Each number is 200 + 20 x the weight over its row's rms, rounded and kept within 0 to 999. Layers, rows and columns count from 0. The size before them is the row's rms in percent of the matrix's.

# q: layer 7 attention query, 384x384, rms 0.0467, rows 40-53,168-181,296-308, columns 0-127
# k: layer 7 attention key, 128x384, rms 0.0452, rows 40-52, columns 0-127
q40,106,179,199,195,182,190,199,192,207,198,209,164,203,202,171,180,204,166,168,155,217,228,228,189,224,207,232,235,215,207,215,205,204,198,223,213,217,185,213,205,210,180,195,221,200,182,206,215,187,218,172,213,185,198,235,172,178,180,243,169,222,240,176,241,190,171,203,177,186,216,194,203,221,185,176,202,187,214,203,191,231,206,168,169,202,202,203,194,224,212,217,157,221,210,216,195,163,200,233,174,191,200,218,214,209,184,185,212,192,206,155,184,225,206,208,210,225,215,181,212,151,224,194,174,194,192,172,234,202
q168,105,170,220,200,190,196,192,178,171,231,198,166,179,193,215,208,229,208,205,192,201,196,194,194,203,211,191,199,240,205,193,227,173,215,230,231,208,178,194,216,170,222,202,211,169,198,191,209,194,217,167,206,189,197,218,205,190,161,198,202,241,180,182,188,196,212,198,226,179,180,197,185,206,217,175,155,203,203,247,185,207,160,185,211,194,218,207,184,223,227,214,183,200,171,225,215,170,181,191,171,226,168,217,204,204,203,180,193,211,230,183,150,201,197,208,224,214,167,161,189,179,183,207,215,177,211,218,201,213
q296,102,161,199,198,203,165,244,183,200,166,240,206,180,194,184,195,235,177,174,162,237,204,189,228,200,183,194,206,246,206,202,198,201,195,253,204,197,193,205,188,203,205,187,239,187,196,196,183,211,231,159,203,192,192,219,218,169,161,230,174,220,212,172,150,205,167,208,158,205,184,224,233,214,211,185,206,168,174,219,176,214,176,193,192,170,215,179,178,223,201,216,167,220,178,208,198,171,201,234,212,188,218,203,190,169,164,179,193,164,207,202,188,216,193,218,214,207,236,169,213,207,240,200,184,191,223,211,251,218
k40,108,166,250,219,204,209,187,159,189,218,182,214,193,173,183,182,214,207,224,175,221,222,201,216,195,190,190,197,227,189,217,190,198,190,221,204,212,207,183,166,198,247,180,250,240,199,204,181,160,246,186,176,187,232,194,227,176,183,187,166,201,215,177,224,160,141,236,184,168,189,212,180,181,229,189,208,195,206,203,215,204,165,236,198,190,202,200,203,212,196,198,179,170,167,190,191,173,220,201,194,227,195,199,185,191,197,189,196,206,212,235,191,195,172,187,200,186,196,206,208,169,230,226,234,185,205,201,224,208
q41,096,169,202,190,169,236,173,207,184,186,204,186,203,215,199,195,172,203,219,187,190,211,220,206,193,180,182,162,178,194,194,210,178,167,194,161,190,188,203,191,246,214,228,214,190,199,189,163,223,222,202,181,206,174,210,203,191,179,207,220,202,209,227,202,202,145,200,200,226,198,223,188,170,184,234,202,191,218,181,191,143,206,236,186,200,190,194,182,205,229,234,225,199,238,202,202,248,213,210,200,204,234,213,183,190,193,207,170,183,204,183,180,177,198,205,201,166,221,142,189,212,184,189,186,213,186,213,203,216
q169,113,208,198,174,152,210,204,193,185,205,182,161,194,202,236,213,187,238,212,173,188,199,205,210,210,200,190,209,159,184,185,227,204,179,208,173,195,204,218,185,188,215,225,210,207,223,228,219,210,195,189,179,187,149,204,219,190,193,183,200,191,214,196,147,202,159,205,170,217,193,189,210,197,143,248,221,203,200,212,186,186,174,238,189,165,202,188,177,188,209,194,201,208,215,208,211,206,218,210,228,231,213,189,183,215,207,207,212,161,213,246,184,202,194,203,191,197,204,160,167,193,199,204,194,209,193,209,183,212
q297,103,199,206,213,228,185,180,192,224,198,216,203,228,189,195,144,199,173,206,188,167,194,205,235,209,174,195,175,202,161,215,196,212,180,192,207,238,232,224,180,195,218,198,252,221,203,213,169,191,193,193,198,206,197,219,201,165,186,202,163,188,222,227,206,209,176,175,203,227,165,183,188,179,234,170,207,215,210,230,171,219,175,209,176,205,218,211,164,188,221,209,199,201,214,181,197,219,227,207,214,206,203,196,202,206,195,202,196,170,220,186,181,197,180,214,214,205,189,155,218,169,210,196,237,222,178,197,222,179
k41,103,158,210,195,191,241,200,214,216,191,215,182,215,193,227,196,215,174,200,201,205,197,211,218,178,202,184,169,169,173,179,210,205,194,223,191,183,190,224,193,211,174,191,217,204,218,173,211,241,212,184,170,214,188,200,188,205,213,171,198,191,204,203,198,210,197,203,183,218,183,214,197,203,202,215,212,216,197,206,222,205,184,214,185,193,176,205,170,160,185,196,168,174,234,221,196,273,233,186,228,214,197,220,175,192,232,206,227,149,186,194,186,193,224,204,198,193,186,153,218,220,238,212,181,250,177,228,207,217
q42,089,192,173,183,200,190,231,197,201,206,198,195,197,214,194,213,161,213,193,196,176,225,219,186,215,196,160,208,175,204,188,202,199,218,202,205,195,213,210,178,148,180,206,239,182,202,217,206,214,200,186,216,186,160,195,171,183,179,217,182,198,196,208,205,172,170,236,179,236,225,186,203,213,210,225,208,185,188,251,185,202,197,177,221,198,203,168,155,187,228,183,205,214,227,196,167,235,231,241,191,207,195,218,163,240,187,210,209,170,206,218,224,185,185,172,195,194,227,153,202,199,145,211,181,209,179,205,224,186
q170,108,207,199,187,180,230,228,218,151,187,205,188,207,206,218,190,191,197,168,194,197,194,201,190,239,220,210,201,202,181,199,210,222,207,215,215,210,200,207,208,193,196,170,172,183,190,199,236,211,218,191,168,189,182,207,205,211,153,205,219,184,236,258,188,213,182,214,198,185,202,216,230,188,197,276,210,227,204,216,191,184,221,195,183,198,153,192,181,192,199,173,203,204,214,201,181,192,205,208,212,216,186,211,192,234,186,205,198,193,204,213,195,227,202,213,218,190,214,166,144,194,173,196,197,189,168,198,203,175
q298,102,207,201,195,213,227,176,187,198,238,197,177,207,226,172,230,198,207,195,189,207,208,234,205,175,229,225,199,182,195,196,179,193,192,187,162,215,193,215,227,162,240,200,198,236,196,213,231,209,203,165,204,212,200,166,194,194,205,199,195,175,205,223,236,211,179,202,193,202,187,206,254,189,199,194,173,226,243,193,229,213,188,183,193,198,186,211,203,233,207,179,195,191,217,184,183,207,193,179,189,205,206,194,161,199,228,204,200,190,222,167,191,208,184,200,236,191,202,232,184,222,156,240,156,242,190,213,163,165
k42,097,168,193,216,199,197,230,209,151,241,194,192,221,202,197,214,198,200,169,203,208,187,207,214,210,203,219,194,173,183,172,193,188,209,225,165,219,170,224,208,201,187,170,193,207,178,164,226,205,175,188,181,203,202,203,195,166,176,190,211,184,185,212,202,239,203,195,172,193,186,215,214,173,171,238,204,217,221,174,204,214,202,203,201,178,206,230,225,193,201,163,170,202,203,163,189,183,202,176,204,194,206,208,195,207,215,204,188,204,175,170,215,223,170,228,212,212,193,188,175,205,145,190,196,221,168,181,223,164
q43,101,238,193,197,175,214,168,182,254,216,184,224,185,196,207,196,195,227,214,217,206,241,190,191,193,203,189,216,169,214,152,222,182,189,248,176,174,213,195,213,203,165,190,188,212,224,182,184,192,203,159,235,196,159,209,181,213,192,170,198,203,187,224,219,192,199,228,151,192,234,191,226,201,205,206,157,180,164,221,189,237,201,229,192,200,232,179,205,215,209,185,211,216,171,175,204,193,185,214,187,186,198,179,178,179,184,225,192,209,225,216,214,206,185,202,200,183,202,206,209,211,219,186,226,225,179,192,171,197
q171,105,201,200,207,191,184,237,200,208,204,187,165,187,167,195,219,185,201,197,183,215,228,210,188,204,203,179,226,185,158,187,226,222,223,228,227,211,217,220,193,188,187,183,273,188,188,217,188,195,227,181,193,168,189,169,168,166,168,214,199,193,180,209,210,216,202,211,148,196,204,225,212,198,202,195,197,179,191,250,184,203,188,218,200,184,172,194,194,218,197,221,185,221,227,206,220,196,176,241,160,193,194,229,186,202,185,198,209,170,259,178,169,204,211,193,232,209,206,136,230,195,169,199,227,201,173,189,213,208
q299,100,219,190,208,215,168,212,192,205,218,219,205,183,232,180,238,232,260,230,180,209,219,211,168,205,228,229,197,188,210,224,215,194,187,201,197,182,229,219,173,160,202,227,211,203,182,210,199,176,238,195,183,210,212,192,192,205,237,205,207,175,174,202,214,186,191,223,172,205,185,203,213,189,191,197,193,184,230,188,227,225,188,194,198,195,238,191,195,207,206,160,234,193,203,203,220,194,192,174,236,203,218,178,207,184,200,234,178,185,202,232,218,189,188,194,218,190,205,205,208,185,188,177,206,161,176,210,183,222
k43,105,226,193,242,182,189,200,216,198,184,226,173,201,188,214,223,229,190,184,189,221,221,172,206,190,180,221,212,205,190,168,209,178,199,215,194,213,204,246,181,200,219,203,231,232,211,183,196,200,216,175,187,201,237,215,179,183,179,198,181,166,186,191,216,183,209,186,188,186,219,188,209,206,189,226,223,171,153,205,222,198,195,218,192,139,193,202,193,241,180,194,196,204,201,194,205,170,226,197,193,199,198,214,221,217,208,185,214,157,204,209,194,206,163,205,227,194,202,190,160,239,145,197,204,193,207,189,170,181
q44,091,220,183,207,189,214,210,203,234,199,209,211,205,198,208,176,215,188,188,174,185,198,209,208,195,178,236,183,226,213,193,136,184,169,206,184,228,216,174,163,235,196,195,206,224,209,210,185,214,166,151,211,205,205,203,233,166,204,159,210,177,225,176,191,220,168,222,194,172,211,235,224,205,212,193,212,193,203,227,194,193,237,196,231,231,199,180,204,248,204,204,183,199,205,167,213,168,193,216,191,208,205,210,241,207,199,170,219,214,192,158,174,203,155,190,183,233,165,231,186,151,207,205,223,198,202,183,193,195
q172,096,205,193,219,221,191,183,182,203,170,208,204,217,199,213,191,224,185,194,264,219,224,192,210,216,189,212,206,191,219,236,204,202,242,211,217,201,222,179,182,188,196,175,195,213,213,190,186,217,221,225,168,180,219,171,188,224,192,208,171,192,177,211,212,179,222,202,240,198,195,171,172,201,248,211,175,210,218,216,250,221,236,184,190,234,198,187,224,190,196,186,166,199,177,139,197,196,219,204,184,209,165,225,214,193,189,198,193,222,155,216,220,209,191,197,200,179,168,238,183,212,212,206,196,162,186,164,196,204
q300,089,190,206,222,194,187,207,219,230,192,228,216,227,199,215,181,229,194,178,215,191,171,180,219,184,187,205,220,200,219,214,186,217,203,228,225,239,216,165,194,186,209,199,220,213,248,188,210,217,205,172,190,182,192,246,223,180,175,197,197,197,216,222,180,172,211,190,261,221,235,214,211,188,235,219,243,208,191,238,226,219,180,193,201,215,185,165,218,208,222,203,177,188,214,189,162,192,195,219,207,220,178,238,205,229,197,194,219,194,206,203,204,193,197,148,186,184,186,233,224,192,190,221,169,229,194,220,206,157
k44,099,207,240,197,197,200,194,212,240,201,202,230,199,198,206,211,193,177,217,214,171,223,214,199,206,160,181,225,170,201,208,196,213,227,157,214,217,231,180,191,208,179,166,185,231,241,236,176,222,195,215,207,213,197,214,221,200,205,220,184,197,215,204,201,179,222,216,246,210,172,202,200,192,175,190,196,202,198,222,169,257,211,167,232,226,190,193,209,211,176,189,171,208,203,214,166,190,199,205,209,184,156,188,205,241,189,220,187,211,197,208,221,186,201,191,176,171,162,207,218,192,211,236,205,181,197,192,194,205
q45,103,226,188,211,204,216,173,170,208,174,209,203,189,201,200,233,207,198,201,164,202,243,217,210,233,197,208,218,223,191,168,199,223,184,235,232,212,203,208,213,175,223,193,207,207,191,213,227,183,177,160,201,199,197,205,204,206,216,193,196,201,202,205,185,194,189,212,212,177,216,173,217,201,223,166,189,204,170,228,208,214,197,193,182,228,203,182,193,240,174,226,190,226,192,164,200,157,190,232,160,223,202,185,202,162,191,189,228,212,209,167,187,184,147,193,206,223,201,201,209,168,203,211,172,178,189,182,220,212
q173,113,193,224,211,197,188,197,212,180,197,189,194,213,163,238,186,226,166,188,217,198,194,215,199,204,203,160,196,230,204,171,209,177,261,227,228,169,226,212,187,170,197,197,201,202,194,176,215,182,223,193,176,178,200,230,178,190,172,196,183,189,148,230,193,202,191,187,187,185,176,221,175,229,219,243,196,199,245,271,229,215,222,201,165,211,188,204,174,182,205,175,218,212,176,196,188,216,219,227,176,219,163,229,188,198,225,211,184,199,204,185,176,244,231,216,193,174,191,213,202,175,161,186,202,160,218,173,180,223
q301,095,203,223,186,182,198,212,204,242,224,220,179,211,201,197,211,224,180,212,170,198,199,178,214,191,217,204,212,218,213,199,234,189,211,254,211,173,214,188,210,167,207,196,172,197,193,189,226,240,221,181,158,179,211,216,190,190,196,186,177,159,198,240,208,165,167,206,200,191,195,187,210,209,192,209,190,162,234,224,219,212,201,205,175,194,196,187,217,216,208,182,195,189,181,210,197,222,172,201,176,216,188,200,195,165,201,223,224,197,197,176,174,186,182,202,189,213,212,184,174,186,204,226,180,181,205,187,219,215
k45,109,187,196,216,181,183,200,210,194,201,201,223,199,211,203,180,208,161,232,206,197,206,205,193,204,195,212,206,174,201,219,171,237,231,204,217,204,218,205,160,185,205,190,201,218,220,178,198,178,184,200,168,175,240,167,214,197,166,186,204,185,203,183,237,184,182,177,224,176,228,215,187,196,229,222,204,206,195,190,201,197,205,216,199,207,171,203,214,215,183,177,235,179,184,195,189,152,178,213,200,188,166,213,208,225,221,190,233,195,254,186,213,184,203,217,208,210,195,221,209,205,183,205,196,195,187,186,204,177
q46,100,220,197,237,156,192,195,182,200,182,202,214,205,208,235,259,221,181,194,182,168,228,196,205,192,187,195,201,193,201,167,215,217,186,221,224,191,180,234,203,199,199,166,214,193,239,180,205,213,149,183,190,208,204,219,212,173,195,181,199,197,212,192,228,219,183,187,149,217,196,236,173,233,185,161,200,178,214,219,209,207,190,215,185,197,206,187,207,192,214,160,197,220,162,200,185,216,224,266,186,199,209,197,200,194,188,203,194,161,194,177,175,172,188,173,192,225,179,201,206,186,222,191,241,214,217,224,190,208
q174,101,197,208,214,216,204,184,220,198,210,185,183,203,169,190,210,206,155,220,250,226,170,209,186,183,212,196,223,196,195,226,217,213,210,184,221,193,220,183,182,164,196,150,205,176,202,194,198,213,182,233,206,201,220,227,212,208,227,195,217,208,210,196,181,198,210,204,187,173,226,190,211,208,254,195,238,214,255,194,208,222,212,201,170,222,169,204,207,163,196,193,221,187,175,189,186,217,214,185,198,208,206,171,201,181,214,172,210,209,194,198,219,208,233,203,164,201,191,268,188,195,194,214,204,131,185,205,202,224
q302,092,235,204,213,172,196,165,235,230,225,210,222,206,197,239,166,213,188,210,206,190,201,199,200,204,240,186,207,180,179,197,210,219,197,199,229,201,241,233,215,164,173,212,204,212,212,194,219,202,195,196,160,182,153,213,222,188,192,199,222,200,218,205,218,183,176,208,173,212,189,197,177,225,184,209,249,176,175,254,207,177,239,220,199,190,188,189,212,159,242,202,181,189,142,203,189,205,231,196,208,203,185,218,221,236,164,192,186,177,200,195,182,201,202,198,201,221,166,225,211,163,192,200,205,210,173,254,208,216
k46,104,226,222,199,184,178,202,197,213,183,204,196,183,160,197,217,210,189,200,226,154,158,198,205,196,214,169,163,187,188,192,227,233,206,205,241,201,233,186,194,163,204,216,182,188,203,210,191,198,170,203,186,183,236,216,201,211,205,212,196,196,195,178,169,191,188,227,214,150,211,210,182,207,197,199,165,174,194,201,204,186,202,209,198,227,176,194,168,210,198,199,238,199,186,207,163,229,208,207,220,213,216,212,166,205,227,194,178,214,216,253,207,201,210,222,164,209,226,219,212,184,232,198,222,189,202,195,193,221
q47,092,194,183,190,203,220,195,181,225,205,216,177,202,219,164,208,221,219,201,219,177,197,237,198,213,192,235,198,209,198,201,191,191,175,205,179,207,181,162,207,219,194,210,208,226,203,203,181,174,246,153,235,181,206,169,170,193,221,202,178,203,213,231,218,238,161,181,189,220,184,201,209,195,203,179,146,193,221,180,200,237,198,172,185,170,204,205,218,198,183,189,177,195,195,188,172,155,217,217,201,191,210,192,216,188,207,215,213,157,227,198,208,192,187,195,212,206,213,166,191,208,177,212,198,255,169,222,219,189
q175,103,185,182,192,181,205,224,222,216,184,174,163,217,203,176,221,164,202,203,189,203,196,194,180,195,198,200,181,197,181,156,214,257,218,186,183,230,210,203,199,208,235,191,239,220,214,212,208,215,148,185,234,232,181,194,223,202,192,212,225,173,226,255,188,214,198,203,183,218,192,224,192,170,184,224,185,199,180,214,165,168,181,216,204,187,198,185,173,198,178,175,201,182,212,221,177,225,188,185,206,186,202,244,169,224,176,226,227,196,183,248,171,208,200,212,178,200,195,180,183,199,195,161,240,186,201,196,220,188
q303,093,233,185,199,216,152,163,197,190,213,226,180,177,206,145,204,174,238,212,221,167,203,198,178,206,220,176,207,206,195,224,210,206,180,217,197,206,187,204,213,242,208,221,178,231,192,207,201,203,215,195,224,227,214,155,199,238,235,210,204,196,212,235,203,252,177,166,211,204,194,229,243,218,177,191,189,219,210,192,184,203,186,192,211,169,215,203,227,173,178,194,231,193,187,209,210,197,181,186,197,194,211,217,226,206,211,223,159,216,206,214,184,199,205,186,216,190,231,185,205,167,180,157,190,209,213,205,198,155
k47,095,209,214,195,217,187,203,199,175,179,219,143,226,204,233,206,204,207,212,204,200,206,203,203,210,199,216,202,246,187,202,186,208,196,213,157,218,214,209,175,201,210,184,202,191,221,216,195,177,193,194,190,195,215,167,179,206,193,216,204,213,221,198,178,211,180,221,180,209,175,244,229,193,201,189,225,246,196,172,206,215,208,213,211,169,187,200,180,192,194,205,185,201,202,185,183,200,182,167,184,187,188,204,184,215,216,171,209,195,171,253,218,219,211,217,214,222,166,211,183,191,181,185,206,194,179,193,203,174
q48,091,194,224,223,220,213,183,193,171,219,208,193,217,227,174,206,218,182,158,173,197,197,242,200,216,186,210,192,210,207,233,205,192,176,216,179,190,192,173,231,200,226,181,233,240,191,191,216,169,212,168,183,231,161,201,208,178,222,218,179,199,221,196,181,211,164,162,197,213,173,176,200,216,201,203,238,200,217,199,201,182,187,184,182,245,206,198,174,232,209,221,241,191,173,189,184,197,220,209,195,215,197,195,235,188,217,222,227,189,218,213,193,194,177,188,227,170,234,166,219,225,185,186,190,192,169,244,196,198
q176,107,204,196,207,183,191,166,230,166,213,194,181,213,198,192,199,215,166,178,219,215,159,224,200,208,207,196,174,193,184,162,236,193,208,150,189,185,227,172,212,205,232,189,176,203,151,178,178,188,172,202,195,237,195,205,178,211,210,226,214,226,229,213,198,209,194,228,175,164,209,207,161,222,200,214,209,243,220,190,218,208,214,215,195,196,197,228,189,197,188,184,235,171,200,196,213,198,202,196,212,199,220,190,208,209,212,224,209,200,176,206,201,225,204,217,179,182,219,232,200,199,166,171,183,185,210,192,207,173
q304,088,187,176,209,231,193,191,172,204,196,214,218,201,183,191,217,217,166,198,170,199,201,208,216,162,185,182,200,226,235,188,224,206,177,214,217,206,213,169,208,230,201,219,188,220,183,211,210,218,149,205,217,220,203,193,219,205,232,187,199,220,246,205,207,228,191,214,212,169,214,203,176,261,186,158,217,224,224,211,218,185,130,191,190,207,228,203,203,233,204,222,194,211,176,207,203,198,177,170,208,207,212,176,205,215,247,174,231,206,181,190,185,208,191,226,208,202,221,146,208,183,199,193,188,231,195,195,176,195
k48,093,173,194,181,187,211,198,202,170,207,209,220,204,186,215,191,178,186,201,219,209,191,218,218,227,221,201,202,188,179,213,219,219,221,193,177,214,231,202,200,196,226,177,154,158,186,199,202,178,151,209,193,179,221,163,204,209,223,191,246,232,213,189,199,217,218,206,199,187,238,234,192,205,198,194,205,200,225,163,209,185,180,207,211,202,241,211,166,208,190,185,231,206,217,186,214,196,204,156,238,240,187,219,214,232,228,230,203,200,204,211,219,200,201,234,205,202,227,232,207,180,185,172,188,201,198,205,260,195
q49,098,207,210,215,220,216,205,202,219,184,205,195,232,193,178,170,199,147,184,198,204,200,216,174,214,167,184,180,235,199,209,193,218,208,193,233,217,222,181,189,220,198,192,206,198,173,259,205,210,192,208,142,179,235,197,229,184,185,210,213,227,213,208,218,211,217,185,227,179,196,198,205,197,217,210,213,184,194,215,203,161,218,186,192,237,216,193,205,218,212,189,203,199,203,181,185,217,169,200,168,196,175,190,243,211,197,195,204,195,194,189,175,201,172,187,200,196,229,164,208,163,194,206,185,190,214,184,236,177
q177,105,202,192,210,224,219,179,189,149,217,195,213,203,243,209,212,221,191,170,223,198,198,196,199,171,189,230,239,196,232,226,192,165,183,193,181,188,194,203,175,185,168,208,185,197,175,212,198,205,193,220,181,219,242,186,203,211,201,176,227,216,203,179,185,180,218,190,259,179,195,193,187,214,215,175,214,232,209,165,209,193,204,179,174,210,197,229,196,201,208,186,216,193,194,167,201,209,201,177,168,211,190,150,211,180,230,198,180,203,166,185,223,200,216,179,219,213,202,208,199,207,192,185,191,173,171,184,198,200
q305,088,230,202,210,153,195,199,220,209,176,190,206,235,225,207,204,186,197,195,180,204,184,200,216,217,184,211,195,197,209,194,162,200,209,209,193,197,212,205,175,187,252,201,205,205,189,198,183,216,196,210,160,189,193,209,167,163,149,183,181,203,206,198,159,178,195,166,255,219,200,198,213,220,215,238,253,221,202,196,185,190,167,189,191,224,179,218,185,198,235,189,195,226,198,209,186,232,206,224,178,241,203,222,198,189,214,210,259,182,191,194,196,247,167,194,182,183,176,167,218,213,189,185,220,187,219,188,221,188
k49,097,209,213,205,194,202,203,181,187,214,166,206,173,201,186,220,202,182,201,232,202,195,176,187,191,200,235,212,181,235,204,199,180,190,197,183,205,158,169,206,203,177,191,170,189,209,198,217,193,192,205,207,218,211,163,207,193,206,187,229,213,185,224,207,165,170,184,228,225,186,166,203,196,217,196,196,162,195,194,188,196,201,172,224,241,203,195,201,202,197,153,191,209,209,205,171,206,201,215,218,213,136,189,233,205,194,187,168,233,250,190,229,185,197,171,167,194,177,196,225,227,232,197,207,199,184,196,202,213
q50,095,197,218,184,165,191,203,201,178,189,178,208,177,165,225,186,195,190,187,215,227,200,234,174,174,177,167,225,193,148,171,218,185,221,202,193,204,202,209,224,192,198,221,199,136,201,196,197,194,206,223,217,184,242,185,194,212,170,193,219,217,185,194,217,226,225,177,193,210,202,235,157,224,174,195,196,225,234,191,198,190,215,209,184,176,204,226,200,171,202,175,234,194,168,204,264,228,181,222,222,191,210,202,216,208,182,214,193,222,212,203,223,203,213,201,181,203,195,203,194,175,218,175,221,206,223,189,210,220
q178,099,196,216,177,193,224,231,210,222,184,181,205,206,170,217,202,215,197,220,198,195,209,205,189,190,162,165,197,191,196,174,234,225,210,220,201,195,192,211,203,224,230,218,200,172,205,212,204,214,205,182,222,198,167,187,198,209,173,190,211,195,198,211,180,193,177,141,198,238,165,206,194,175,188,170,196,185,201,212,195,179,194,219,193,178,217,155,185,196,245,195,210,174,220,180,188,211,226,201,209,214,167,215,157,207,175,212,191,174,222,174,199,186,205,169,201,197,189,167,200,194,217,204,216,218,218,222,187,199
q306,098,217,231,203,197,179,177,220,188,183,178,201,199,194,199,197,161,221,205,244,194,228,167,235,193,210,195,220,171,186,192,174,208,227,192,208,185,178,215,180,216,199,210,177,201,198,163,198,152,215,219,196,177,211,210,214,201,172,206,214,173,190,198,191,188,182,178,218,225,169,220,186,162,183,209,195,214,167,176,198,214,193,209,251,192,186,196,205,185,211,194,197,204,199,218,213,192,235,205,225,162,184,220,210,193,217,210,156,212,223,202,237,206,203,171,216,206,159,225,203,213,209,173,194,222,188,196,232,215
k50,096,232,199,224,179,234,195,190,215,212,197,184,203,188,215,197,205,189,179,188,186,202,213,166,183,218,195,212,182,184,162,208,212,222,234,181,209,148,205,219,224,224,198,218,220,181,194,201,203,209,167,198,227,172,197,192,210,159,211,149,193,178,245,182,228,185,189,167,218,174,248,193,142,211,198,204,216,231,237,226,179,214,199,219,179,237,204,214,160,227,199,192,167,189,187,230,195,215,243,192,197,210,207,166,170,194,174,220,201,215,201,214,191,233,189,241,200,165,199,228,180,223,183,219,213,189,189,175,216
q51,101,176,198,202,159,194,190,225,212,226,189,184,187,174,206,195,220,161,193,201,185,211,202,207,134,207,197,222,191,201,201,221,210,223,179,185,174,227,229,195,209,203,209,160,191,209,222,194,229,173,237,188,184,209,204,207,213,174,182,237,205,207,208,206,208,213,200,197,179,189,231,196,206,232,198,221,194,215,237,209,174,207,222,202,154,211,178,183,201,194,211,198,182,209,182,195,228,181,192,229,191,178,215,199,224,225,200,222,202,199,194,171,163,234,206,170,189,207,192,213,152,199,170,231,224,203,214,208,191
q179,096,210,195,205,192,208,191,225,214,197,191,233,212,213,188,173,220,199,181,223,199,228,195,209,148,190,187,201,178,226,202,229,196,230,165,202,224,235,205,185,204,188,212,191,196,219,200,185,217,221,235,190,173,180,191,201,204,184,189,187,206,211,224,168,210,242,200,193,213,181,201,176,197,218,184,203,182,230,207,178,228,181,236,199,195,216,178,182,187,206,193,199,176,198,205,192,224,169,155,210,198,166,224,201,220,221,205,209,195,195,194,177,173,198,202,227,211,182,157,204,177,229,216,213,175,256,202,170,195
q307,090,208,197,200,186,178,196,239,251,189,149,188,234,167,232,196,204,192,166,234,189,206,186,215,195,203,217,164,192,174,168,191,160,229,217,192,214,211,226,184,229,202,214,228,199,218,185,186,213,210,219,166,209,212,221,200,195,161,174,187,176,224,195,190,203,234,203,163,172,169,224,190,175,204,201,220,236,218,215,214,172,195,202,207,199,216,177,200,215,227,214,167,217,198,189,224,203,206,207,203,161,236,229,216,217,247,181,209,189,205,180,228,198,193,223,225,179,184,221,198,201,222,201,192,195,212,191,198,218
k51,093,179,137,189,188,190,189,211,216,192,175,205,199,207,196,196,194,203,175,190,203,219,220,206,181,198,209,202,207,189,201,217,169,231,171,189,205,174,246,200,185,196,228,187,194,212,179,200,246,192,188,202,242,178,217,207,191,211,208,231,205,182,224,191,230,228,231,182,196,172,152,203,183,184,187,184,215,178,186,195,186,200,230,189,198,227,184,214,124,205,182,191,190,188,233,226,175,197,196,201,196,196,222,189,230,206,201,233,175,200,186,204,179,155,178,209,183,218,165,200,193,188,193,202,220,233,194,195,195
q52,083,196,178,181,195,207,206,184,206,172,184,222,222,228,207,229,199,167,189,157,198,198,241,188,181,213,235,193,202,197,214,214,196,219,198,233,186,222,226,188,187,232,196,191,194,204,200,209,190,161,183,178,207,226,193,157,177,219,176,209,234,193,199,225,171,207,175,193,204,165,204,156,215,224,188,207,238,221,208,237,190,202,165,235,195,203,234,200,169,183,187,210,188,159,249,189,197,252,190,231,211,244,198,188,206,222,202,240,204,188,201,192,197,213,203,211,223,206,258,218,155,197,190,199,188,191,180,215,190
q180,113,180,203,208,186,194,195,222,196,240,193,218,179,213,209,204,192,203,205,221,209,200,189,220,168,216,155,181,188,175,204,190,208,214,174,201,221,211,191,204,197,222,175,182,203,226,184,181,215,246,226,170,207,201,189,210,180,196,201,182,203,183,212,190,181,227,223,217,160,209,191,195,173,226,215,219,195,228,217,214,213,175,216,250,222,174,182,187,163,197,171,223,186,202,249,183,198,196,162,241,195,169,211,197,218,230,219,213,206,195,223,216,170,201,202,198,171,160,228,198,205,186,200,206,175,184,229,184,176
q308,086,178,201,210,200,186,231,222,244,180,163,209,193,225,186,201,246,179,192,166,236,178,201,200,191,224,229,234,204,230,191,231,177,213,231,223,197,210,206,202,188,192,197,197,195,227,232,205,204,177,177,177,223,221,220,216,188,214,181,203,194,211,225,188,180,231,241,173,170,214,215,212,194,190,193,199,208,198,235,219,208,201,162,202,204,228,182,216,209,246,182,170,173,240,203,194,171,185,201,227,214,239,212,206,209,205,195,215,192,205,210,179,186,222,221,215,214,199,206,228,224,212,236,170,227,229,195,185,221
k52,088,195,162,196,187,166,180,212,202,225,165,220,210,208,207,181,193,203,205,191,185,199,237,188,207,187,176,188,207,188,202,197,209,196,165,187,202,195,193,180,210,265,195,194,189,168,204,181,189,194,234,191,216,174,187,233,198,196,214,225,207,197,193,205,252,202,210,162,189,204,198,194,178,192,242,208,202,203,179,204,199,165,271,199,219,174,205,186,164,216,203,218,178,164,212,238,179,227,206,207,188,196,208,165,221,180,244,198,180,173,189,202,202,181,196,206,183,196,211,211,210,162,188,193,168,212,190,187,201
q53,091,206,203,198,175,217,202,214,233,159,194,226,239,185,218,223,197,179,200,218,212,247,204,198,190,244,193,173,183,193,182,228,197,196,186,218,207,189,229,199,220,204,203,188,207,192,206,193,209,206,202,206,199,213,202,206,202,200,157,209,176,167,193,204,214,180,196,233,195,201,221,199,202,206,197,196,220,184,226,198,155,212,206,197,182,206,200,175,187,205,199,187,207,202,131,231,221,191,194,179,194,200,164,168,174,172,188,214,174,204,164,167,183,159,184,189,220,185,182,188,180,229,208,242,212,238,186,185,203
q181,095,174,194,202,229,201,160,208,183,185,183,224,198,204,208,198,205,207,197,224,227,199,175,199,215,207,173,206,170,211,231,210,186,211,195,205,194,209,193,174,163,188,181,194,216,191,167,198,201,234,210,201,159,200,208,194,185,220,173,164,191,168,181,202,172,202,184,231,194,165,176,169,190,222,237,209,179,194,224,247,186,182,201,178,212,213,174,206,163,225,184,203,221,185,182,205,232,249,191,250,203,173,234,183,177,203,227,189,234,208,215,230,213,223,186,211,174,181,198,225,216,188,201,202,165,227,179,183,208